config.yaml
n_layer: 10
d_model: 448
n_head: 7
n_kv_head: 7
head_dim: 64
d_mlp: 1472
vocab_size: 8982
activation: "geglu"
norm: "rmsnorm"
norm_place: "peri"
norm_eps: 1e-05
positions: "rope"
rope_base: 1190.0
rope_fraction: 1.0
qk_norm: false
attn_scale: 0.125
bias: "none"
tie_embeddings: true
parallel_block: false
extras: ["capped logits"]
init: "normal"
init_std_qkv: 0.0369
init_std_o: 0.00825
init_std_up: 0.0369
init_std_down: 0.00825
optimizer: "muon_variant"
lr: 0.00762
lr_mult_qkv: 0.4
lr_mult_o: 2.0
beta1: 0.95
lr_head: 0.0113
warmup_steps: 200
schedule: "wsd"
decay_fraction: 0.586
decay_shape: "linear"
final_lr_fraction: 0.1
batch_tokens: 131072
seq_len: 2048
doc_mask: true
train_tokens: 739100000
steps: 5639
dataset: "wikipedia_en"
Each number is 200 + 30 x the weight over its row's rms, rounded and kept within 0 to 999. Layers, rows and columns count from 0. The size before them is the row's rms in percent of the matrix's.

# layer 6 attention output, 448x448, rms 0.177, rows 0-50, columns 256-319
108,168,164,143,232,205,172,214,186,202,185,178,189,203,164,200,222,242,174,201,147,211,257,233,221,193,190,207,218,169,209,197,238,221,201,192,209,249,184,226,184,173,185,216,190,177,206,201,236,136,188,202,223,187,182,231,229,142,149,182,195,185,163,219,181
097,170,241,204,197,198,214,254,162,185,241,229,133,185,162,250,223,242,219,163,202,212,223,226,171,206,236,209,213,222,167,235,160,202,175,212,173,206,200,216,144,201,194,194,225,210,261,168,167,244,224,173,149,191,199,261,257,190,197,160,165,213,184,212,249
099,180,163,225,192,211,214,184,175,188,216,182,185,258,244,190,190,221,227,210,195,171,204,246,208,215,248,211,230,219,199,187,190,217,172,227,155,138,248,170,211,141,216,229,202,198,208,192,222,187,222,213,216,171,215,195,239,187,208,149,220,200,214,184,184
093,179,190,211,213,227,277,183,219,133,216,208,175,150,234,198,221,174,197,223,179,195,168,183,169,219,220,233,187,210,202,166,195,177,234,226,246,132,210,188,211,208,192,230,207,207,248,209,185,167,213,205,229,195,273,190,176,195,202,180,230,187,220,202,225
099,198,185,163,163,221,148,230,227,225,138,211,179,218,194,224,200,202,141,209,253,200,180,192,216,177,197,194,213,210,209,182,134,179,276,205,225,255,152,168,213,232,170,175,180,184,206,249,170,190,176,201,226,236,142,204,221,202,197,218,174,232,200,167,226
097,235,198,199,156,219,228,203,208,214,227,247,212,220,179,156,188,183,172,220,208,223,245,226,164,126,194,187,185,228,188,166,201,130,181,188,194,224,146,177,220,226,192,216,172,199,203,209,156,198,217,206,213,241,173,197,201,154,180,193,225,215,219,187,165
107,188,236,186,202,171,200,231,237,229,224,218,185,166,201,194,152,165,161,175,221,213,216,143,207,218,195,204,222,170,160,204,226,208,185,233,198,171,236,234,220,213,191,228,208,243,247,197,173,191,189,236,188,168,156,203,234,174,197,172,229,171,178,241,155
096,209,197,185,145,229,225,167,220,196,227,254,200,170,154,240,218,215,169,220,209,180,231,239,187,207,259,189,195,220,212,205,158,137,210,182,231,204,178,237,188,206,173,203,176,233,202,270,171,237,175,237,191,192,243,235,155,191,138,210,246,156,192,182,191
097,167,205,182,243,242,232,154,180,194,232,214,234,178,207,185,212,208,174,204,186,192,194,222,223,197,176,251,217,193,170,143,220,206,214,203,253,168,221,183,152,211,178,190,204,180,202,286,219,242,203,209,173,229,177,213,237,141,225,211,202,217,237,193,208
094,198,184,215,221,152,242,228,231,171,255,245,200,176,200,233,211,163,217,182,243,160,210,229,203,181,184,218,239,190,211,155,209,230,183,224,239,200,193,209,184,194,192,182,217,209,167,222,204,176,175,202,234,171,189,170,206,187,200,155,181,177,208,201,217
108,223,168,221,174,189,202,123,202,174,223,192,230,196,212,169,203,170,207,263,234,179,210,202,216,195,245,192,214,202,165,248,168,190,198,177,192,217,148,210,222,162,170,201,184,207,211,231,169,151,198,208,177,223,188,224,235,213,144,220,225,206,201,208,219
106,213,237,178,109,197,200,208,231,177,183,188,222,191,172,238,219,189,252,194,206,204,190,218,242,159,179,191,182,187,181,186,191,173,217,171,172,236,241,119,225,149,130,217,180,203,247,189,169,174,199,251,179,147,202,204,185,190,234,143,168,231,214,200,186
097,175,193,210,234,201,204,254,158,176,223,195,162,180,176,212,191,214,186,160,204,191,243,182,251,202,185,186,169,211,228,218,206,215,182,226,234,203,159,179,193,217,204,225,214,205,191,165,165,191,250,220,242,200,196,179,193,152,214,186,222,159,186,179,214
096,223,214,169,148,173,227,216,210,228,211,205,238,216,182,169,233,192,197,188,203,263,203,182,258,205,218,158,222,173,246,205,168,186,210,227,235,159,212,212,268,187,174,181,176,196,197,213,178,217,244,208,189,190,202,241,271,244,184,202,209,207,172,172,261
095,191,220,220,206,160,158,181,163,165,190,217,151,225,179,240,242,178,205,226,204,170,227,151,172,227,221,222,170,154,208,135,182,181,167,170,168,257,214,218,271,230,185,168,219,198,210,237,254,266,182,228,231,207,189,157,219,186,216,195,208,180,190,209,209
104,216,174,199,245,193,179,210,193,147,171,200,212,190,169,207,222,194,265,217,165,197,195,190,197,232,222,201,246,238,243,162,178,185,188,220,187,211,189,243,135,212,205,198,115,116,144,212,236,236,184,211,220,222,185,260,227,239,196,191,188,177,200,185,196
106,185,201,168,186,224,188,237,167,215,200,274,180,228,252,188,220,222,205,221,153,214,156,220,218,231,189,208,251,212,186,163,218,227,207,187,225,205,172,201,179,216,196,191,210,226,285,204,176,135,189,217,196,199,178,191,238,210,194,208,140,216,236,218,203
100,170,196,186,204,200,162,181,148,139,244,234,181,188,174,188,263,152,225,164,227,166,163,222,187,244,168,177,234,216,230,150,148,211,184,204,198,202,214,195,202,176,229,223,215,194,207,203,167,163,135,201,204,189,201,224,191,172,221,197,206,283,287,197,242
098,160,239,182,164,233,158,206,188,186,213,229,249,201,152,203,268,187,247,213,225,212,233,162,202,256,199,202,246,223,193,153,233,237,166,162,148,254,206,205,231,233,209,233,264,247,207,250,209,209,229,210,210,172,171,203,199,186,220,195,138,215,217,205,211
095,195,146,189,171,195,207,213,229,189,194,210,216,193,241,184,171,199,162,218,240,215,171,197,167,149,181,164,212,211,268,226,199,183,216,169,215,222,169,210,174,233,205,255,208,260,203,249,224,211,182,210,144,195,173,187,232,186,181,238,226,171,148,181,253
104,208,195,193,211,190,169,256,203,208,205,254,204,187,189,186,211,186,234,252,205,213,240,165,196,180,188,174,202,155,205,170,232,229,196,196,223,223,227,179,169,198,217,198,203,208,141,212,191,142,165,276,171,177,208,196,252,182,192,157,266,226,250,221,179
099,197,260,142,241,209,227,193,182,202,243,185,196,200,243,218,199,235,146,197,188,166,227,225,237,214,196,185,211,222,230,172,257,154,243,212,207,215,272,188,175,195,206,190,145,189,175,206,197,229,188,199,170,164,138,152,161,212,214,197,204,194,284,187,157
104,213,206,258,196,212,180,175,236,204,189,207,205,197,274,159,169,186,199,174,215,187,169,168,206,244,252,222,221,231,230,151,242,201,198,217,227,196,199,236,167,202,233,222,190,150,202,186,194,212,179,202,247,201,208,173,127,239,185,187,193,161,275,142,190
098,183,227,178,273,189,212,236,150,199,159,231,182,193,158,244,178,214,167,215,161,173,165,224,161,195,203,218,202,222,195,216,206,222,189,199,206,201,266,174,179,160,161,156,262,234,165,161,193,204,188,170,196,146,193,241,210,231,139,205,194,226,227,204,191
097,180,225,196,189,226,200,253,178,186,189,178,192,249,208,175,174,162,148,240,181,227,202,185,177,170,200,237,205,187,179,165,233,186,214,150,190,184,139,228,186,186,223,222,147,218,191,242,147,198,219,227,227,160,194,217,243,183,242,237,237,228,216,244,199
098,197,246,228,189,164,217,197,139,208,255,235,208,171,199,215,175,201,188,192,221,196,149,188,197,220,238,210,213,174,180,196,222,241,249,195,160,131,216,168,168,148,185,201,194,159,194,151,246,220,114,207,177,216,232,190,211,153,225,182,250,158,227,195,153
106,196,195,172,204,171,212,184,213,195,192,208,208,207,218,253,230,213,274,266,248,198,149,156,146,141,147,236,205,231,227,196,205,181,182,176,262,221,236,242,206,214,216,242,225,190,193,184,171,206,187,199,236,200,188,230,231,190,206,173,218,224,205,219,229
095,201,258,203,158,244,167,219,192,221,209,187,195,178,205,184,164,198,257,214,199,174,195,171,176,202,232,223,246,188,206,182,219,219,216,201,212,191,188,203,266,197,224,167,209,177,191,222,193,227,175,193,231,138,141,178,193,191,214,217,174,259,246,205,205
104,230,161,207,204,162,210,169,227,202,155,238,204,210,208,188,171,171,179,185,178,211,118,195,227,184,184,233,242,175,198,162,153,164,254,216,204,190,209,264,188,262,172,199,222,163,206,218,253,196,187,180,257,216,213,181,269,147,217,192,229,137,174,200,217
098,280,237,123,207,170,158,149,198,234,114,203,134,190,190,228,133,273,176,220,247,228,207,191,160,147,197,211,170,225,178,184,194,180,188,178,240,206,197,251,218,241,211,271,184,254,194,157,182,181,203,182,137,187,167,228,192,186,223,193,183,229,241,210,245
105,175,212,220,244,214,182,173,244,229,201,216,264,211,225,208,263,150,142,209,257,231,160,198,197,263,231,219,185,226,141,204,249,198,174,168,188,251,178,252,192,193,153,214,185,201,224,188,249,164,190,208,231,218,159,202,151,192,170,205,230,162,177,171,221
094,213,190,191,168,175,188,180,200,219,167,217,226,296,179,259,225,231,184,202,221,177,220,183,174,200,203,191,204,209,192,122,238,193,147,215,176,175,242,182,166,241,224,149,210,238,245,161,246,214,197,239,201,236,213,230,232,133,261,193,181,128,222,222,206
100,174,166,236,162,194,120,246,165,163,207,151,246,191,240,179,216,216,220,205,124,184,261,191,188,212,261,208,212,246,190,200,213,191,200,198,198,231,212,160,173,262,173,204,192,240,225,269,209,172,269,169,178,185,134,237,200,203,197,173,153,148,231,202,168
101,230,169,214,177,214,190,157,191,184,221,188,217,139,209,193,236,234,230,152,196,200,218,247,217,161,178,196,223,153,166,205,239,243,144,175,143,241,203,168,191,217,241,220,200,209,261,208,238,179,249,156,194,157,202,195,217,222,219,171,221,178,171,277,188
100,240,237,219,186,225,214,209,174,209,169,205,187,194,192,223,226,232,178,196,185,207,202,173,207,171,192,219,201,164,206,238,203,219,166,217,176,181,205,207,242,190,185,238,158,182,230,188,249,186,200,196,193,177,205,238,206,179,218,286,181,202,171,143,216
096,195,185,145,213,186,192,144,160,187,189,259,214,216,215,222,251,184,196,200,222,149,200,204,187,207,255,187,187,173,151,187,199,226,165,225,189,232,206,183,186,194,194,216,231,237,178,168,197,231,175,226,183,109,208,225,232,175,182,168,235,162,196,216,164
097,201,190,176,181,236,179,191,251,239,125,218,217,187,172,175,232,272,196,210,220,191,177,220,129,204,172,152,217,165,201,144,178,189,173,192,198,211,211,208,220,157,186,194,223,200,207,238,143,181,185,270,186,218,207,216,225,211,205,183,185,221,208,178,241
100,197,232,225,175,188,177,214,175,260,198,234,288,256,192,208,168,164,187,215,244,132,257,221,179,182,204,232,200,232,209,173,205,201,160,196,141,228,220,180,216,218,175,214,189,197,163,170,151,170,239,194,208,232,182,203,231,204,207,179,156,161,156,171,179
101,261,151,211,174,169,192,203,151,205,260,228,172,220,176,231,156,217,210,120,205,169,234,148,211,229,203,216,153,220,214,269,174,280,217,183,227,193,208,193,218,141,205,211,229,205,171,146,127,196,208,171,229,216,213,200,238,197,219,195,191,177,159,178,193
103,209,141,199,189,209,211,218,171,199,246,207,245,203,205,180,184,153,186,237,217,225,178,160,254,236,222,203,210,168,212,259,177,199,249,200,245,130,169,168,232,230,222,208,159,176,205,208,207,184,220,263,246,227,224,213,166,124,238,205,155,213,259,201,167
116,194,222,206,184,211,177,225,190,180,202,176,191,198,187,165,236,197,194,160,161,218,147,234,212,158,215,219,203,166,236,167,205,219,185,217,191,235,212,129,197,236,201,199,163,227,206,190,194,187,229,169,202,262,199,172,179,203,184,179,184,200,147,204,163
097,188,197,189,223,215,266,195,178,181,161,167,200,217,172,206,176,218,197,237,148,181,178,237,201,195,176,183,152,165,228,141,206,172,219,201,195,223,189,227,178,262,242,160,219,148,222,215,191,279,188,265,164,278,227,232,150,163,207,145,187,201,201,192,249
097,140,219,236,193,222,224,174,203,199,171,196,165,118,214,157,203,166,194,213,193,210,171,148,157,209,204,193,186,214,214,205,206,208,169,172,208,177,221,178,227,222,191,202,249,240,174,180,180,193,213,240,229,246,209,169,226,179,161,254,190,204,155,207,221
097,203,202,157,215,165,190,241,217,217,153,182,198,194,172,205,257,208,230,225,127,219,168,177,186,223,137,189,170,266,174,192,243,201,159,176,210,201,217,212,246,145,217,189,203,188,235,185,195,180,200,213,189,190,195,222,187,203,215,198,202,173,223,247,149
102,164,209,219,244,197,226,162,196,190,218,209,208,157,247,150,174,250,212,177,209,178,175,232,189,252,200,174,212,121,211,207,212,179,160,195,146,195,179,197,145,253,169,245,211,150,185,227,171,201,220,201,184,157,211,253,248,190,214,184,220,244,200,191,185
093,188,181,200,247,208,219,161,242,207,165,225,270,198,161,228,177,189,203,133,192,145,186,205,234,193,240,242,190,239,171,163,209,191,174,218,228,157,186,184,270,202,183,272,240,169,178,185,228,209,173,168,289,181,202,229,183,205,239,216,192,213,171,192,184
112,164,225,210,244,231,177,205,204,201,169,223,198,165,177,169,259,158,243,198,171,156,255,220,188,186,180,233,204,242,183,221,226,193,245,189,297,201,160,184,163,237,198,188,187,172,199,120,255,240,209,166,220,174,207,166,210,234,199,209,247,159,209,191,252
099,192,165,209,200,207,230,190,236,178,203,203,238,221,194,162,222,201,202,179,205,206,162,188,190,146,210,242,247,207,162,181,178,198,203,188,204,189,286,209,200,177,199,189,231,239,221,234,192,169,220,198,195,213,142,202,170,158,208,246,162,201,129,181,195
107,193,231,214,218,215,258,182,202,203,156,163,225,266,239,145,232,216,202,240,203,227,223,175,181,176,164,129,214,204,189,172,207,208,177,210,203,221,230,198,206,256,192,187,218,178,218,171,167,246,156,196,179,214,212,223,199,187,241,213,210,154,196,196,238
105,218,227,226,238,236,174,231,212,219,191,216,217,166,162,226,209,198,240,207,191,212,242,254,176,219,169,168,209,193,250,224,219,259,181,202,238,263,251,240,184,216,262,251,185,189,184,222,190,267,243,175,130,249,247,196,231,171,161,240,201,177,190,203,220
105,146,165,164,191,141,152,201,197,220,201,192,246,230,199,221,194,189,172,178,214,189,187,153,218,196,201,187,142,258,184,182,196,176,214,227,211,131,212,180,236,147,211,245,200,193,170,239,194,202,203,233,163,197,191,208,225,208,227,162,206,217,213,186,210